Weights of a small transformer language model: 10 layers, capped logits.
Each number is 500 + 50 x the weight over the matrix's rms, rounded and kept within 0 to 999. Layers, rows and columns count from 0. Numbers have three digits each.

# layer 6 MLP gate, 192x64, rms 0.306, rows 52-123, columns 0-63
432529492468614469416512482511538449501532554389409496434381499459435555474543525538558495484451570510503458449509517455484419525540396575497445482424504567559522573511537475482465461492410477
526481481526426465496526603447584482424579536508451457503589489433482528416487482470366449470516465549465507461490475554525510509538516549473586524445400521458478510448513474486571507474588441
432527473537522478422531548471440479510563549549536513540476570448551477447578561543470497485438477480412564435506541480500478441521498475487365473375420448503418496455542488514432519466522420
511576582530585480536487509543505536496425392489600388494465472524496419478471497531475454451511470528490499538486497409551472511538601529488449438546472459435474509571540580453452399523461397
490427524581477519505472524458443525469485394584476529524484480455555540527526443505564558486422485451422440575549583565537583524573519451435467482591563514456540453546535453559463569533507606
561485447428612455455519592556490553572581500507444551490530472481414431460532478453463414465521551463465549567516518525503449554559482437466430454518493452522559553451438547458522376495407548
481466547490469479499474518476512461527485438450427514590447525492567496510556537487504590567554508497494471476479519500498523585431506525490464613457518483419524424485489505484438487486476531
475568426325532598416567455441431478593514466422479537449444526476553534426519493495496481556498528455536561480473424507515498521404515496540475541462522587504560513482582493573459530519494459
521487349506527596521433447433521582496481450571513548502503514564407588516488493413576462569440449439529505448531423551509410518440563483573436589594597444446471506461512439526475536509404491
454554435600504509505474573571516444498466579520521418440544456498483485428460535414511477483444557480501569427458513515490534579516609523455488520497473466599511537491466526548502460509436554
520474471505409605459591451498582509528424514442562484519463581382508570552442481500431464440520521436579556563530434446482405429471576537533530429466532447478489439558445530502477584516512488
521478464558547523487482480479496519469594495552448540550511507521501568444546527548488543558504537468423574504408558572553570575547378551456454568475439566488502458540449508526452578399467494
586419488434504575477491510458484501477415479540391475476461548521492513449582563460561488477447467550485525528469514500432416534589468440406520498485480497516481468536494528473422522533458494
588589548518479479562557448495516462503534485415545534536485494437474520521432521430489460408496543486439569533483368518544602617493473607488484510454535521468514481506539508589517517452527487
365483555425513488464533494490469472492513554474531489540522523391445538492512556538518486454516521555494461478483520439481427606490494484549527477525524536540409494477436541463439480518507422
562529564468589538518583500579376547472482454445475472449506501505604461372542409507491492542513533468547388524491478472471494460503472543526522440622622528460576446581497443485450496529528564
417467482500599547502455449502555463535413485486583550475565499448485459426524422518565511425419390508442468506453477496572537514504488607440531414481566464509486564485507494433422478468506446
511553501511476444468488583486404516508460486555484595588553611534451522520492440467524474508543552492516512514454572452497447469411522480403512510463562442460551503452518434505517464351525480
556444485520506556485472446627467523505519538471542515472494424540533445590364475497505502504354458497492539434590422457525455546562572555552469443457582454501559484445563534516510550462575515
458531480532510477482458518500527513566484546516430500488510477489537474441544454428484530505431584582502533538476581395438462533437560461499469452448439467493491490556513486550434451544482434
549409534553502493560497494462537422502518543474538518470481572568455547439483506509495576620492633436500551477503457416611553512516477463640521471449530555502537483409552422526454530512540564
534526516475432432513505476458461356454545382430480509534486429514499544534500505574391461455537386437492479438575563529506453419513494512351530503592498531486538524484557504537508481460548478
625490484553461460425556506512525432448385529564591523496489535489578480508502453459494513498433484557427496544452515492565489558542438478538504581482490544493524515599479529476531532552516427
554467462423499463483377510446509508495478477456501418423609590367478515404449512445474453466452505512435570579513414498518529527505479440574526528484434594519479511495534526502509530511603479
480502491492544398482592458541493515487535524562548451425461420511471532428508514479553532513561574392498590378538521490639578476543522438546446580431372607536537498509477530422500528462457454
560582502568528541534460484498530513499535544492565541565466499488489562458525559423533439491553563538466589473416554532531495596463551424417394562499418474514489549590570449505459534553497499
461599530416482444580456545439508529575560473384500569549459534544445471449494557422550524552515527453561535400465569542414473464459518539489477522440556531463497483424521547465500512401523469
478426468525453415536465439475504495407471539560536485587519537481507408518517609507536465508443483555466523542491567571597517447554498452589448516466509550480491474528528450457480560468513516
501560557463531412495394517423573478491530543490374468547500468409516407472533536523492433549473458436472540484493508522421448456550468489537470459442481496589509490543503506570423539427431464
490411485478520424540607446562430504511502510489648533592556424489520521544403597488628520482531500402516472533483493492544584513502451537503622450564393475490519607481467520490383399526518540
540430519574521515521346468428517472563519419499427608487510435579472473482520441506535481552444512508508487474571481485401421420580475471467433522578494442522528554449494666518532510496548584
460460476472426432437463451524570450482435493461546530561554496521469387463533585512515490431453500590544522504473560427582510509457466534521546537437527515605602527542511459485467517488472474
532508590563433546514532556642453543610532527525550524477501419442535564501456491471466502552510497541445594550498521482516416488434472488476440492455431451433461551517551519449443503501501526
482483564469498429472481539493497574438468473574539499468489550550544550395591413493564468507502457590547560520527511476555543552399483455499559462486439490528482493544514421450510499384445591
501624561448522478580461590471524538503594479435416462520421426549483442501474486446623550489471444507570516511580519500470421587504511552496422476486553522521399523525476435442462537457485550
540527472558456515453537528540496587414518438451466545612635521455525390540496451515470501454473449470445462509468508528479507479592507418467575528552521575454480478456471537490544498519402541
479438512551468506554534490559506395489466581530505493577464505483436368561509583458430503513529466498436418504481448482491489508524524489503475482424523517479541513560636466509478485568591594
447479488534439563445616484492519489498507416445445515498418484524448491485573523435499548554550536551455534527472332473560449467485473454498502572408486420492579478511457476464449528517534457
505486552502450521490494482550527598530480550489418490481487506493539440471560566524580514508500514573472504446437468517498616490513549455437517528500428582504451441474530551401405469503506548
482438547537541443473634505552494457497442502521543473418543523447452492508435510543433521457514688482494510489621413462566507474446517508471473497528514483486513531476444519524576477510571489
554522429565525416534538509565428485515583481376502583432492445427552422474456498520520504428379458526471420495546529404542419581437538497497476568482519470477453497522447541510536456434496410
516523535508495454608433467489471536532401476389439474456468562497476497556653588490534397482415561546441462448558543496532474556506617519486490524466504601506489486535569554490548561500448468
593459470534406508527470472497433460428478492425437532596483478523503463524547517440552549458569573459476543499402515486569480457507555518401530503510428481512523522510533515378511475402591534
497545492547485538549608547481643514472565456552547468523615504471424499523438528504497405463561570449540472579514483472466495475528516472472399536403445420594521513508490534514499416413570452
521574490503411518641601375448562453512476563472516447508502469473557522462447543505485410516470551481528516524547505455508574460427540540589498497516573554472561548436592473416477488462464569
453569541453437493511435450573456558597485522469462509455422541531541503448499483580482404550559411465582471489460508457539540546539519487554486492544449467480475556525541520533474543421458468
416464392513470569584371580524448486410451525496485490441508552512515511446596557509500448525539446532534495481453404497514481390483486567579570510513521600507569537462428430358494521479520432
461483502509480503529493549532482538419546409492453569574506546547398538547553465458465499456531550404485538417520539592437449476495531504420474515480602547440488481579474447543513504535555466
508434512473507498502509433500412538511481510526538471500490458491538529506485383404543582514563483506484451538519453607436424546441530488477472523461425470490568395479473598563447529459504491
412501483528449509572487432556476502428365437492569572505531482539590420470454494538443500376576521444537401477454499465485501486578557507451543469526420492499456589477455550492564498602600503
394405544468507417534497576452523535521525571519512465514516539424429508497458468483488511402610505500554468456403490497557491488561391444459486562495429422457411478569499551439531454470507533
510571499487459494566544544449498522468494532509456433510607536537567474471489512543480528568535535440540458545492501575534492493432543589499494499600450490376506583473508389480452499526554497
546516453513398503570515487468432551510477552528384524445393476555471557558435572456462447518431526517442456542434457620457467581583498548471527493465493511517550424563498467475381460401532507
563457514448417471522602445507437547536481438509606492498600490507512533570523559463461554561556567387437499507513445463517515504520519465533380465547392490493482509508415528517464471486514493
448469435476477471507583488507467612608381460548573526418469596562437402479550537427451421416461468479534524385552490573555461493436550442537515471517574459465505435516461667447475521494406493
466506594603485470467491447484417493426578492504542519545465477465607454456501412547455464550490491469414506514476488484511519584523490415519434475411568530445528470590584460616467618525450515
516522533558410418512406522497443507456495420548524517500540589441493564518496454450529541517570533477509457464534564480524554547491480532511519475509475582502391533498522478511449563471592539
471491534527474515509486519456475452473460474451430481513360517555508468477579461496404449557598429558571493551463583416464477477561492456503501448624566456404473498541469458443491617461460488
504490445505578446473480480512493513519481590442515638549536494459424449490560624465516533419478590461482532590541476529493442499483515466502548470488387567530437414589388502475543448494563487
525439475501443459459471534568496419499502549452452459554520512428477569540532530487511539490523528562521489498539449449429601523465515540465471484465502470461534447547527528397401468518533516
525547465536429417410490551531463482538492510487505499517423552567517424493493495462503400459519520506496523563450501471566484501551485456476506545438547388510474545559514619475559443530534536
521473467527500603490502503459510470480516502393516494584457519498523446509560521456539463560576551555448436472394436473498524549431487441535538484535524528482518571564429541517400489535449390
560561474426375444528358486518406501512468515481475528495507436543604479532484438534553431430531539499411489522449414469469534551406446462509515542459454561493487493453463507488526492607489526
510418523456518486485490500457557540496452507490388520546475618507528449496506508501441546520491550547498560510423534547523540545518599508453427483480491482539506426531509501484474551518497472
531464549363497450515558482508458492495465504548615545533550535497510525482506560564404441526526460441448591532529467457524556489520486423490406489483395504462519507469480578540486591440527504
479575489552546425484517537479480441487485517533556450560500512460486499525493492441477627482523558449442565485582557548478413481540514498528562559515488575407456412441583497451504562472520442
508558491489519497523455566600586499594489509479505511423597493511557472465517444517498428521510495502426534589524437484502463510452541495473445480391419497501531462476467462402573404506446480
583523489490533475463515505451534531505511472493554453530540490558498446549600519462511414513524459438518491461511522510495520535402482495454518528457400621489396543448545478424393507577548464
520444537433451530512497437504539552543494449581516510446499557529449506455452434381480600471470524508566563530490554509455434516567428489517520484502460562453464476471452505458389537498469497
526492513427473499507508515477534507535488498485548523558494465493513491523542508431493652519537521474527454475506469507531538568548494533472529546496484500459482541532563508455487528530507452
475481528447512428501462523421572460399470501507514505588545464582522528566499506479582475561440548507543506460526581571607437472670516551443534462500498455449481480501497419464531571471544530
550438495486475450575465396462493550416440459562476597472546470538490516577479563469519473504500502451522514515508494563540549478490366453570512565516446509451538432553521462422498526441451496
# layer 6 MLP up, 192x64, rms 0.319, rows 52-122, columns 0-63
562578482563515434424436588500451540544509416448641440463466504447511440470475450428560510519527528506505513441495538467461505412522458464446497489525515572486537522511467465504494356428420570
598451418549479474610473454435486460433530526561469464539578513493440481475492494535491523467408429561501424497498560576605505473423540495496470603504483495478541511496430533487463547482527531
537534451463457430473502432511535394514491513565440535529498436472470438529575545565546453476506543566407454536551484533457503555483528504496494499451513418441569487480525451517523529516441566
467491555521383519575515547580430512536502549412467508477496420547497423492505489437534507514491433448531615412500582601484457452539434493401522549467509571593455426553481524414640507495490530
467440438521464543459429470504615535594505490466524481482472529561593493426487397446585555422504491440464505440480437477471516472532547460529515537414452490566561458521562497528499467531457447
539475441493373543536501531508435579421425462492532511469500409439492618429462594638610598505468496409403519480520500418468542479545533474527512490497414548474546523438482454536494500592467404
464626541482491486503473506507500505526615461335427536516499516474441559493457471451482507491466517539480556511557431543435410571504548540491521606497477502494475485546478472471472488490505519
487528641513589469491486574474432488514516529562496553505465568470459498511415544510570527426498556384566551534505445395527507501515525474454416611404559462518443560518563627524469489491552515
452435466409489487368523551521493524555567567479442490502548565598510567571479490446554451483562365513562474476372444469510517473475471551469472489445474464556596492491501464548509559499593472
477490558514532484464539515510465477482550523525621537631539453543450438469492486444447579432501476468473480577517557425514558410572479556478446528552560455481534525572453515447491545498583567
473521519490507518461427557544496490548419574486409512514449523515515510392574482575562502585520669539553517491484486485468477450539453435485566438456486504599388401476473553439455494519500564
472497568540459405448531545456545537455516574532452468488424493433450490611473471518428503543500581534484511500479541524558462523519532490416413616521471493468524415593488442513471591565452477
538567412519527546418480522507514435485509552539499434453524519530508485444470577525502512510441532569459501544454518466578524566571486482539510619413507556583462519450613541507459513517432527
554467494452469523433501535470459430511624497489433446536361521560567527564512443481477540523528518557435497450471458575437518549523529539420490485513510502454438525557541581558449471401499540
551447483527462496493596507535476508490543432527464508477536489515574505567514481499532484537520589475507537530526443535539520472503470495432573455513430556521505571554578512520566440488507523
412515587525605482592328465440551566519487413587584493415369533444477422470529511516489512509430470402508451489522481499524456385529476534507531487442493563413436555497496563526450504490370519
545491473519579504406425550486542562476550509490492461551490531448513537544526450512554413508550477543519555452549539580499558503474481539473529513499438436458519405447554514512467459430396497
491502484524540541527514612531432560459555579526452478475560434414445486462418474536445522487505487465442460442486469547575531478511423435568436502581488510540510574446518530411499553623512518
555486454454521516475523594532514491419498413489421486594506510542513524477642437493519521532553604485450592445528547585586506345500537393463515523475533533497437466532586506425579500541494488
496461434480475478525507462447514530485402492506475592508470421481577413534511479443532664466443453535473511546509523488452513446497496550487494488497515508518499516536618566505403527455499492
440508408532471559556518592518458415480419542473579448450569387485422551507538536432475485437546431445490618478397448555549511419539517519561505546453460484489439505510486383458514438469500554
491517452535503446473510506497321483461504519466476391493459448540437428471482554611487592497527542472481461563564511563510530487574426565530520532573451471440445655515501523446415477471554537
485509507543558474507469485458420485519464451442486469461526442470441476389593454476481519483520511545573556533539547615488466447429583463571509509568534498441493441470529421511517594527503483
574507507458507519449535468475426581373508456597409572506422545555437526555468470410669539497478504478556446533464526469497503452511492515494483518508609524492500465487618418509420563533490558
524596516556554460457493432471488442421428437544515437495491537615507479491602601515444575407488512521456466548535502520568447539511606451572532574483511568442523482543512544557514473505561511
493549546452471511545437475456507485427539516573470425500511498501500541454524512427453587462422567544487478477489573481581546469533485498461578509468518552415496406499463470554514580442547519
459492509491518417496482476383477518581486547495503641428438473493460532466481584512521564475491499423549510465516567517411500517506495485492486555514501607419506496471547534498566488409537491
492475528451517507433460609444489563619576484412523555460458472540463511496457458509494485504494466558576513493495407474460519485518542510445496550576486506479437443456580445488526539493456536
402502601463498508489479464492527500478517457504464503447615468517525474510454568479472454448509438540495558435457495452437530492570571581544568432516386519518516409425557552458366484550486486
548499525526544528584537467473560495516428646442478548382471527546388458438447415545505404450555559541494448488503555500456465492403641382493463565510493557515479458548578464408635480535474395
537553495560565538522506512489347543509426548466562448477460441576553527467503519497397513476508506446475515310543518581541524570521550600530465520468596426426572504439495457488526484494456485
455510489451476470425444489468529480471459500509519467470403392491513533508597481502457529510452462496507449498568472451538516561494458412558529503593477499486587469517444512540408530494582528
584485515469540448511528551572466468504505459465419530547571468515477643523496501459528598515570436470501566488457439505506474463506525597531483532478504420502525478504505463462520527442547452
498463526468542464320496453457541502360500541454547464538482558578536517470466435508542580481434537493489502515513474408500512477475540507524581527440421465443523443430458462488549438457479586
447491490431569512545503485555447462523448504512536561418581587505498537489489533506395466556510547535466485499516499599566492398552404470459549487550393471499587528456526480487558437482494506
557395589529565492424495494553451454471502511524496533537513482541435473462576438475429492471486476550467466398480488536514473551501505585457497440476484428527484550417528475529479455579552469
453599600417535470492510546528506483541554532488403503488539559570518593470454464609561515511482511513542583565541558497482450426458517547465532418492498503532537594427416492464475546583461531
470456480509493553418560574516508482498506396468459483539471484511464466445492493484523538524563507552468451484496485532493453514516466457476507490450571416480512404572456460551419481506615501
535487489485403426537575469584494450583497479474505553426533525518545473469481564560576502492520445481496530456547503483497391538472532545542530468501470563504461485483597499501568465534479498
464478507529414446467654471562489489465441419494478539468489443446495490481487473450526529580486498506483511510404576456427476489481542540524485576572491478443485594468491532471515523578507525
468495524576525470521442491422463530547513417518482522508505434471571519437432377470504570543544517511542486587513499490513583514449523491522554492583560545467472576491544457448441522410467479
349444530472459517504540398681431554505567475526503432520576549534507526548453402404521445483550511455536440501475416501521527559540415533536585434465523348476557500541458497454501447497500475
458548491492589506517526536556528552532571490519519494502527545454515545505447470576480425563451436536505493496584464493493516532469426464559460493495567532482467440463515489585531500580427486
522502543473586465544530480514499563430502458482499488472527514442617409453521490468413501483422586496453463526441422503611607496521530473465451515516481507496545591447476462524547463484437488
562495483474373541581534515475504467642391504512552573517557521443513572567407469490384427449589485422660420451537441459459498451500594450519474481499597433560460517513658543496496492458504466
588530440511496527514482468528526515416522546459516543511580508493511467521513379435470439540512489481453523429463447553461543510492466436514458506454505525475575483468561464462423446414473480
515557494544452469479566517465406426577463512532535551634546502490573571511551525392515412512573481595515491421419504588483613456489532459506553510462428443599447577502533436437569525520528526
551568516488462482551490428458457493510548518534534494515476491584490566463427532453512411500566469473590527464553575538557554547496580482492515563548475498407475489565479502518461489615528520
558477480543580415476541588522554557465483435486560489544471492531462444518529560532482470474542406465560568416524629578410475472447532560527478448488461443494490402482410525482511493529460494
444432433542559544536488504489451556481487511514468471543589506482527551501509522533471526462434390571532438465441442458513426443527516595518575504583507502561504516563525405492463406460472476
588535488546534508459425569445480475486546503489469502528565492570461562528488473565459542571486462461509508369469555517457415427507601518536400552506479453490443505418485443564542610535536508
560533543500402568506501486495431489442605549577521559502476527416544548569520489493465573588502563447464422368526432452459453578481507515535562446371449466472404500565561475500445522459570427
444552439527436570570489588503542458525602594579511456632478448528573510525486585415470510538433502421544434463494490489560464605507497462522504497412490433537500528528454526522461462496572592
489520476488455460500535529528584464467466469508378494561456448544493444575594529511443586434542554483504486503533516513402458460486495599538509494542486490515506471521516515476581476534472557
518420535457426467489484505440441480613553413569497525502471487494487627459410454369503436518539486476610483500422457455415419415593409436383559545529463401463487452487523617524497438538616516
515534520469514528479403523559536481425455489525547479603493502592427426403403577584523586412463555508462510469492536478433554501528487495593376512503545553558491422488522522440593428459523502
472522487485527425534508474479481526441483539541522477445509567480416515516527529469362429449457535530453490392494490505497501514475441481547590549438537526477475512521476471460434576465547444
465594492538484542406528388526531436467501467401501498474553591468482500470582504557495512453535514506434519437466451494441395518585501524555539544487415469445411532450479505529622476476452459
566451475533580478488524436541547463527482490505565531529531486430463443439523629552540530458548561518461550461495475553545407477543509502499575569475370479448544497542438554428497464462451510
538518461509440492486440585498503431498523502484527453579553509428450552550485491463490524508470553471549453453499489472425612527446579520482512560516542478457499490527506466452399525523553497
572541451567519462491395519553544481503483490414470565621528516482539565536501489485548495531511473583589413548516491484471549506519546496530522465510455531542441549513484447535533478469470543
491455413514499420495491502515514590496468500504608490464454503445454489554512528391491417552591519524442493576511430423466471572487520521482526475548574430580482522594527503583585509518476547
462416537536613547452526462549501499463522586481476554490373549551419460349552450563439497510402536512468592461510513506562488536518474497420473486452489515540476491460450487514455549512490435
567621489430468518537481499550452487529577460476484470483467411480460532548519489497620462510524455421488516502511437471509522491499422553497530494481457531493461510517584555433463456400481479
489487522482539468392498437607478492479466461496503555543533512514589474516482407480580539658553469515512519424544497483423590413507474529501439541516415434484515436447499606561538581526432455
545591495503554408532428576484527507477505499434527458505506564460449524501538444453481553545540509501404575493543585490476490428468558466463495570499467463391454442520556463399465509511445471
550531469536497455558534483514521519538410435564542547551595524552468457506440458427418519516441540456563538478490469511391534506488476419497512549496492527543581520576403509397549504465444412
550485533515492457471518473521524533432442515495608569509487482566563452455585372549513491441541455467458527491504457464503550502439518493506538502504440528485448444505488435477498452603526438
474450441493600586536504504442512571489536542520514507590504516418443463475552462502573459482451514488509442499455523559549553530524514451531473506556546417524460546573518560557459430456533507
541497471540519561508483428509477449472513537504522502525544569455480487486490502531474392521448488510444544489485530531455481456492485461578471453413481529454539491458469471561534513464493518
466584594455539521523435543525576523416580517443552576458440449527456518507426593495485476545553451499516461511492453473599574557491550493536511450442462638461415534481519534483551527533455509
# layer 6 MLP down (transposed), 192x64, rms 0.201, rows 52-122, columns 0-63
565483555433552527489472482546573490487430479395414426529462489557537445406523532485464489587515406589406542486522550447479489535510482573515537505506466439466562648577538579472445469512388482
462534521524503526459445443466484475504535416483419533427504483475544555415596482472530449563512526438558450552437475525437526485436531457595479484553496452547591495497545537454473457580477569
469428543465480476574431511526512562486404426447510495521505545418448540472416488402410456557557401544531474513517471512496500484510524466387558527579407492496508526477411543502470485493504498
463502553532443500498504557502465545435543508518556500476482502515480449479422526572532498531539495569533500486584494415494463485452531500570555519528500504507495564486537475560495373451513514
561479513484501454499627564496537478514524656479403469410536498412553575485490576583447534480502500546423528488545502534525516513475520477498492440574560547489462439522537515476455525500435429
495557467500488541485523424430454610442507454469550518468471518447460515593424530587574514571517445537554552490439502510473537455470476577545537437446487510507517483530519462578450471480389436
523409511552439342475568492563432493453476445664558440460458529455553466467551533487554715568515405528424440502479518455492642538466534485508459423470504458523496435492479546495556434424505513
488508472404513511443434506436561507504464647466492481464479442458472472467482413510530439512495540405609490565423510583499495524483540437484505484554608482526580503477526530571473476528476462
490545599471421475508463506463522496505465384608561469474460444437452419519446502513390453474543563549509501460515511571490526507527503581451541518575442509517532577599514516481485464461471516
476387529475517537515505562429456453512513506474467491529485570508525525438520506495450623538518472580500522435579449488478424443562566518511445550488487493529429477493524593407548550543552551
471460489476475568387509476500425466437541434497495449511455579567567522495563487417601460521429503504528460463478576452443524472506451503536505512511525524478549559529479511529519471540508544
467472468414456536521514521488581493508348520460544560476551557580519480441552442441504532411468437529552456502538454481467481503461606502600542522506535461509460553495527493442447478522525514
475401464602497424506488450543500512559505501459574504404505554493546433459521468515558602494490448489499507509441541530540409466497546407556495460556483485380619622516524478555461446386548487
516477586502499410495529482551493485479478445522422552558512393459542485573519512520615411522459542493469433556536543510411505480430549518491466487509490476576499492406381527517598470468498497
541530465409507461437442503535497467558512503453543430513558508444405516493474474530385239552506419491543458459559466482508463484493580550461465589506569508415506454508397517424416595539568475
546529487524517445545505561508452515461485584453507503522473501533381553489427481504421467594405459494438483554577489557534494570412542552562498456463471520488518488447463558579529505523528490
509529498472551542535471520520467488467472498449447484510540525551542554460527602483498512560469516456469446460439525402457451523531491461512465439526448535494514535475521534453398585417491475
483565527522458475439547575524462496574551528507487588560432498420458587496468423514459566570613448495546561507481504532551424463511402570484395430542535499311471539496521427478474586495496431
423504538473435556499453525448488555604452439499459449558498490576529489481522447509475468533537510488480511423497555494543532501541644508473514419471497478529506518428534488476515523504441563
503474568519461536416514500522585576466522518451595508479532503489492604579492595524483594503559405441524535502514393661612567439503487561465518456521395517427550581438447516541574536467499618
549517472506538498527477472507534563511432430515644470547512540486574472525528463463521611486525597461544465434444451526509466565488462475556473518529555439403408469441512421511492510533585497
468478535464504508466429430509479489559481553542580602612583505504466513513584481528538468504566464510477583473464553464546537553512505546625498489484499477442523519552444434474543558491482501
469489464483512557538550522507433501471498456564609491672579551592540574548499482552509577493503442455514540475473459440577584477543408503488492539425502542570451476515427486456492500499541515
430496486499553518510539524530495513579551538496403449559558487447516492459527475497509468481523599482455545477568480449491564527526525522517496505402483539482542529441471489569577416357589478
540465492455424559524502430441541483569523490492546535564554471448510529537505528509446435487518436530615458540504515504485449512513454606418479437593522421480581485539547451498526515478562493
491482516507550539514506497488483491565428469472439415518506532579489456568488489573467450510513455480509369518536392478417517440445491484561564459555566467553543527449496536456532440496548548
437429540573461485422522469554442513444414557601465550469546526492529542509500483513440556400534486509456441457502430494487471480517570439546489456514520502504495463607456466572443493540560487
527468523594486537522504442525525432456499555528489475588500517480462450520578532496500569524559509475507493514470600525575532436552531532564481530522562448548497546456413435477459486541450509
460550496566539466540468521499468586493511538495513523514428481431547433470350468513524557496482507458510499523488493530523381447459437537476479427515457433409578461554533507488472465445528455
446438536541431584565482525445522515485354504387367485468505533478509469550503496474457478441421593545489464518565405459446489522482548497517474462478523534439520509503527505548507495621474453
426479485467498463602544532609426452581464563508511424473487518482506445524524479484519516508379506473524481529461551433496496558445414472447556526530559489497481437525427539517421551447561561
632522527591577503466534491557560475477521629506496555487520528420512482508452566458493546488499527489454555553525446510410498472442448494410512391432452591422402452470540562653471493518527419
529509426466570586554463486576535458478474441464449539561550460438398509539453519512530460578544448599510448412454494477567497466497452513432533449509472441596446514430427558474468519391639512
605543529509562483539490542516485547379476550554505422495443450458564513565436495441507380586464540506529444474472442465474430450450527478419514538448497559514487465418459494574494438552521431
524534536410561545550429568463524472516441503447510428568396535579506497413431516517510517512468498502459454459563523527548435471454534429538514398472479590534482550505487497419454472540456465
479507504472490425616496526489595488534521497497479425557561505492530518480462465508588484451504480464469577524491563510453460467531449332566469454563466543428508460523530530574477460509543511
511439476622477499468596522610417462440531522535507496492447508525471399525488570443468425485486440500520425467404492515508503440541506509455477547455530542410574576580591464443542390552554605
558470493418539424550395440551494511485487477574549490527498476483535453477481529482465560512482459518535577479517565451471545448612509562526536507495502503492473467531532544453452482394492512
475525483546558538556441515447464549467528451487442525558461488501477528490560396469522357443481538485492558515468496527462645494568510456443507494531502468496493441501395454559434479538516509
486468554419522560478483513510503521505526433542409539498462516568470549489460448420409480485483477535615434473442471533479416505565556551451517492496506499519434524491543510501467491487497452
558502487506497555486534493547471540480504562464514480476515503535480549547504525556589426537471482421475432453556508522461514538418434525487544586471433507501515526483436567548607541601529556
446520618517561490514535561476400455446433569422485507476450565447446538467520501533543479488412532487432514585563569520438397515472562498530440531506466537472461475506629467469497522539533492
446494498523412622482566500431466466415478420488487552622461430457449465528478579503443464512554563512466503508599491547569388476431432523426609455531486537451575442558508553496472479400620583
495487459528519476505506517487462510546485525553458507512587363489594612503489514456500453558457529527553508536531490600543514584460472520494599473510466468542589584551496486509532591539458516
424484509375461570359501488531557530476562470436511501518407445553464507547549502513523451481486357577542496502487592478438492492534602508414521515497510488493491608499516535468615549470468451
449401563464465531473525478507443504509463584485510495426472499518581526476456555487483574605504469566504498545538473476482515455447551476429442576447478530532450543480512513567429535550537540
568559538431520499504470523467597501490520497440539526432457389549465548572551488559460537488507523410490448516491596547458518580566503523423545434538449474452517479568580595530548596517483514
517502460536516435543544534536446482547493477398483507465502482601507471483568464550522528476468560526432439504554547395494423450513476449455451516530597518525438451545496417482555447549574485
472535484423500635577512464464457460558513546495394497467644499502499489553542488499521465513577544531524454504505488541514475527575451489519495538538571466452479542477549523489553521414448596
591519498550414468532518450461580475486440419543484484495440530546511443440479450459513378497516580500536464478555483587453522541534523493525500407487504539542494458456543471485520530478543471
450500523555432388475531508561515396458470535487466593412457529434381450416504467515543483400551503434549534611531511419553440537513438414484534451484478553518455485536461532463541491481480479
436470524534587527464499488546481572488518561561543529469457439433485520530476436522476452458485476550548531475529523474478498616554554481507538512417559454513425413530501609481541469505582477
529550541496561511450455525488478470539467412424445515432453527414507472522525439516458595619524512568482505539543507472538506480546501475493456479549464537552529485537528458487478530549412392
451523534466578577554427521393597402434505496543389535416504494470484487387478420485455508469422407606513456470410463503528596572534495505442503559414518499447552489471468549477458573452547507
528508526502484502467490445549537483418502557479575561576535483409528459496529472577525539484513480497491530457503441524544486442553398539493478444474499421496582402516530509523467533513550508
500486490511573401533582424548518473483510519530521445529473407549536531505523575463512476528598468516509453490577470502484510483407552545383554496445492488459561548501386481467566462480599557
578537513523434558493484440558426455559566473595626464493412383569511493479526587503520428523587575548454570543574566477406406461483503558508560506555606395483481446554521460497664428479508479
513514495576526390626426440497531479518486557507482572483499481453576525460487488521549498481498504499501513518513501533447488404430484529509457446496436519482521445538528481401512403575511494
497537527519334530514518514478453444480529493512439434429489464525555601503425330471488437543505413494546440529445542457478566553567489521498429472514641477456490522393598467505431551501542488
591481538524509324481500417443660417482498660476438477408552572444417412445586505575570602405377494552516516433462544447508538453410544351544390384457517565544425509547465553548618548404428529
387431424440506521467535588544403506477466529531469441508450526572443514492546484439476452510475478450519527473417504537443453466484406489449472594413520482500526515449562546471518465557489485
599558575491427502528543541559501457488467621592474526412513529519473600409429418467511440458448526503567472432449557557448614463486535455560570447458439510497455508479497490546480545590477420
550506472461455440577475545471474441545558490545503422393561444542526565478461471442558385485541421480597484531445475514474471491413482475569489510575463518371572487518569504473537463446524487
510424542504611543502518459506529537397437433470462496592552614521502442532501516520500243493423606472617528501428610479457536560467508575461435490471585516568402430412403407430599576603450408
596433485477531459475510549450503504493650517513605510441436511448515532452433620526573417493462469422445500490463494548517545513466492543483480503531498617538525476493451575432439399477590487
386448556457436518525410479489518635479425482543480461537477572417546490544410550510530550532554382579528469575425418406510525457530464475485520436558476436497466523564439543527532503454527587
479544417497537476476522500525565528541495578531449545532484515482411477577457509500418602497414471476472466442403522504478521458460418475410439601561490560487425432464444503516531482534422492
359497451543475514469515464496477463555480599556448550425509482482498498461469538486358523477493511533545461539518491479597535552596438559504494571512584458529601465588469545514514509510539501
486521485581429447477471541527569404446429439426578538482409465496591457477477507568470375550496516524471472568575479456492449466470526424450485508396441510503517511537521435449530532511577452
516535507409504428577460606421466435526487433421509447454533499527478550543520566489556297557638499455574402483426491502479494492501454471447560554628599506551442479544546535336546383570552544
488436558476491493487438474466531449595528471533481503471412589591436584539537554416518506510499460558458456449509533568572457411548437529527467505508498422534469533610483509520505518531516488